From a checkpoint of a small transformer trained on Wikipedia: a variant of Adam for these matrices.
Each number is 50 + 15 x the weight over its row's rms, rounded and kept within 0 to 99. Layers, rows and columns count from 0. The size before them is the row's rms in percent of the matrix's.

# down: layer 9 MLP down (transposed), 576x224, rms 0.0606, rows 139-142, columns 112-223
# gate: layer 9 MLP gate, 576x224, rms 0.0666, rows 140-143, columns 112-223
# up: layer 9 MLP up, 576x224, rms 0.0634, rows 140-143, columns 112-223
down139 115:41 58 66 46 45 56 47 34 22 69 64 39 54 69 77 42 47 37 80 61 51 48 44 45 62 48 70 35 42 63 48 55 54 30 49 57 60 65 59 64 34 69 38 76 49 32 49 45 71 37 32 45 58 70 54 54 56 25 32 48 69 54 61 59 78 38 38 44 68 57 18 42 69 50 62 40 29 63 56 56 20 54 62 43 46 41 62 41 55 37 69 88 71 34 28 39 41 15 34 34 53 55 62 67 47 42 34 55 44 45 84 31
gate140 104:56 29 72 57 40 38 64 46 73 55 38 41 37 50 38 29 54 51 60 47 33 59 67 37 25 41 65 52 59 70 40 66 51 68 33 45 38 58 64 57 44 60 52 64 25 74 58 61 57 41 65 49 75 35 57 53 47 59 39 52 55 39 16 34 52 58 72 34 78 58 75 81 39 45 58 51 58 43 66 67 51 60 20 17 68 48 75 57 70 54 86 43 48 35 43 61 50 56 74 37 63 19 65 45 54 68 71 40 63 21 50 74
up140 099:59 40 78 42 53 47 65 67 63 61 42 31 22 41 55 31 32 70 62 45 35 66 51 56 46 46 68 52 52 58 62 73 35 72 15 49 39 61 47 44 66 63 51 67 27 69 43 54 57 46 67 50 66 44 48 55 60 58 40 50 51 39 22 42 56 50 63 49 68 58 64 92 43 57 71 55 35 38 69 56 54 68 21 43 70 61 65 67 58 42 74 38 38 49 52 57 42 68 83 37 55 24 62 50 58 55 64 32 69 38 48 49
down140 093:57 69 47 62 30 63 32 56 38 61 63 45 57 49 36 61 52 21 65 65 55 48 46 58 57 54 53 54 40 50 58 51 50 30 63 77 50 58 61 55 46 47 50 41 57 45 48 46 51 42 42 49 56 16 41 44 42 50 60 63 69 47 93 72 50 56 41 62 59 41 00 27 43 47 51 39 53 62 32 42 39 42 78 57 36 50 27 61 49 45 41 77 45 37 58 49 66 54 39 57 47 73 38 56 40 38 46 64 41 71 57 55
gate141 106:39 59 40 09 67 58 53 35 91 35 34 36 40 47 29 53 25 49 42 65 55 56 48 49 53 18 76 47 37 62 34 51 83 53 35 33 57 59 50 63 54 53 54 38 17 37 37 82 58 27 52 45 09 53 34 38 57 88 26 71 43 65 47 29 42 31 66 41 56 21 39 71 42 46 48 36 60 47 35 47 55 44 26 53 57 31 53 42 50 42 56 47 44 51 53 31 52 51 33 51 44 40 58 35 60 55 75 31 45 26 40 44
up141 104:47 64 43 12 71 54 54 47 90 40 34 52 31 40 29 51 21 43 22 67 46 66 32 62 66 17 75 53 38 73 25 58 75 48 30 44 51 52 55 70 47 47 57 45 25 52 31 76 53 30 54 57 01 43 48 47 58 94 33 65 44 56 48 26 50 31 70 48 56 29 39 67 42 44 40 43 43 40 50 55 51 48 22 56 49 47 67 53 46 47 57 48 39 47 56 26 48 55 36 45 43 43 52 42 54 40 70 36 66 28 50 52
down141 102:71 56 65 45 34 41 25 45 53 77 44 54 51 67 57 47 47 52 64 56 54 70 49 67 64 29 42 45 34 71 64 56 35 43 21 69 19 68 60 65 53 62 81 52 41 60 37 65 71 33 40 48 40 47 45 45 59 74 39 71 58 58 57 50 57 50 49 27 47 42 00 60 42 19 50 59 36 50 45 49 61 56 64 64 41 37 27 60 54 31 44 67 27 47 80 57 70 67 14 57 22 38 56 69 70 52 72 61 36 58 67 60
gate142 122:59 46 51 72 79 70 50 48 60 53 56 56 23 70 60 29 57 36 89 55 34 37 53 50 54 69 58 42 57 16 33 30 64 41 60 36 53 59 44 69 47 69 29 30 57 46 60 34 36 61 65 40 33 16 25 47 49 40 76 22 54 52 61 49 61 41 46 53 59 40 60 26 51 48 42 31 47 43 39 44 23 44 23 46 05 51 56 40 79 56 67 51 52 73 67 34 43 30 34 53 77 74 39 60 51 48 48 63 47 38 36 55
up142 112:50 43 46 60 66 46 46 41 39 83 79 59 42 98 41 39 40 37 66 45 35 59 49 42 23 47 47 45 53 19 44 34 72 77 41 39 63 69 38 53 51 55 53 29 26 47 51 38 09 58 41 29 39 60 24 54 61 23 85 60 63 53 49 45 55 24 18 75 49 53 43 51 53 38 35 30 51 45 23 38 53 48 26 53 34 58 34 38 63 53 49 47 35 73 63 46 55 26 43 12 71 54 46 73 52 55 51 38 35 45 47 40
down142 116:45 74 55 36 34 63 46 62 33 35 43 54 34 79 76 57 22 59 67 20 43 69 25 36 68 71 63 21 54 57 49 44 45 76 36 59 62 27 42 47 32 39 64 44 67 48 67 46 41 51 50 23 24 48 64 44 99 33 76 35 81 48 47 47 40 47 40 64 61 49 10 57 54 46 63 34 34 50 40 50 53 54 67 63 39 58 56 44 56 29 49 93 49 57 43 40 42 47 42 52 35 73 51 76 65 59 58 38 55 65 44 51
gate143 088:62 40 93 61 45 56 39 36 56 68 41 71 46 35 33 41 56 57 49 83 66 53 39 49 65 64 38 53 42 46 37 24 33 52 67 46 60 38 65 77 59 65 32 64 65 58 16 59 56 54 25 22 39 37 70 36 59 47 27 29 45 45 54 46 66 42 45 47 45 42 58 65 66 60 43 55 68 49 45 68 59 42 56 81 15 59 67 45 59 67 59 41 40 64 56 39 37 49 31 42 74 43 14 34 39 29 41 70 27 51 35 79
up143 091:45 46 39 43 27 68 55 56 56 53 47 32 59 39 60 73 46 43 60 47 44 33 53 63 29 58 55 21 32 41 42 56 32 32 31 70 47 68 23 34 35 57 72 27 56 63 80 37 53 51 71 49 34 63 36 57 38 37 78 65 69 48 34 56 23 60 81 66 69 62 46 48 34 51 70 63 40 40 52 39 45 38 53 28 62 48 34 34 34 40 31 50 44 58 45 53 50 43 32 60 27 39 39 48 73 54 63 60 63 71 49 35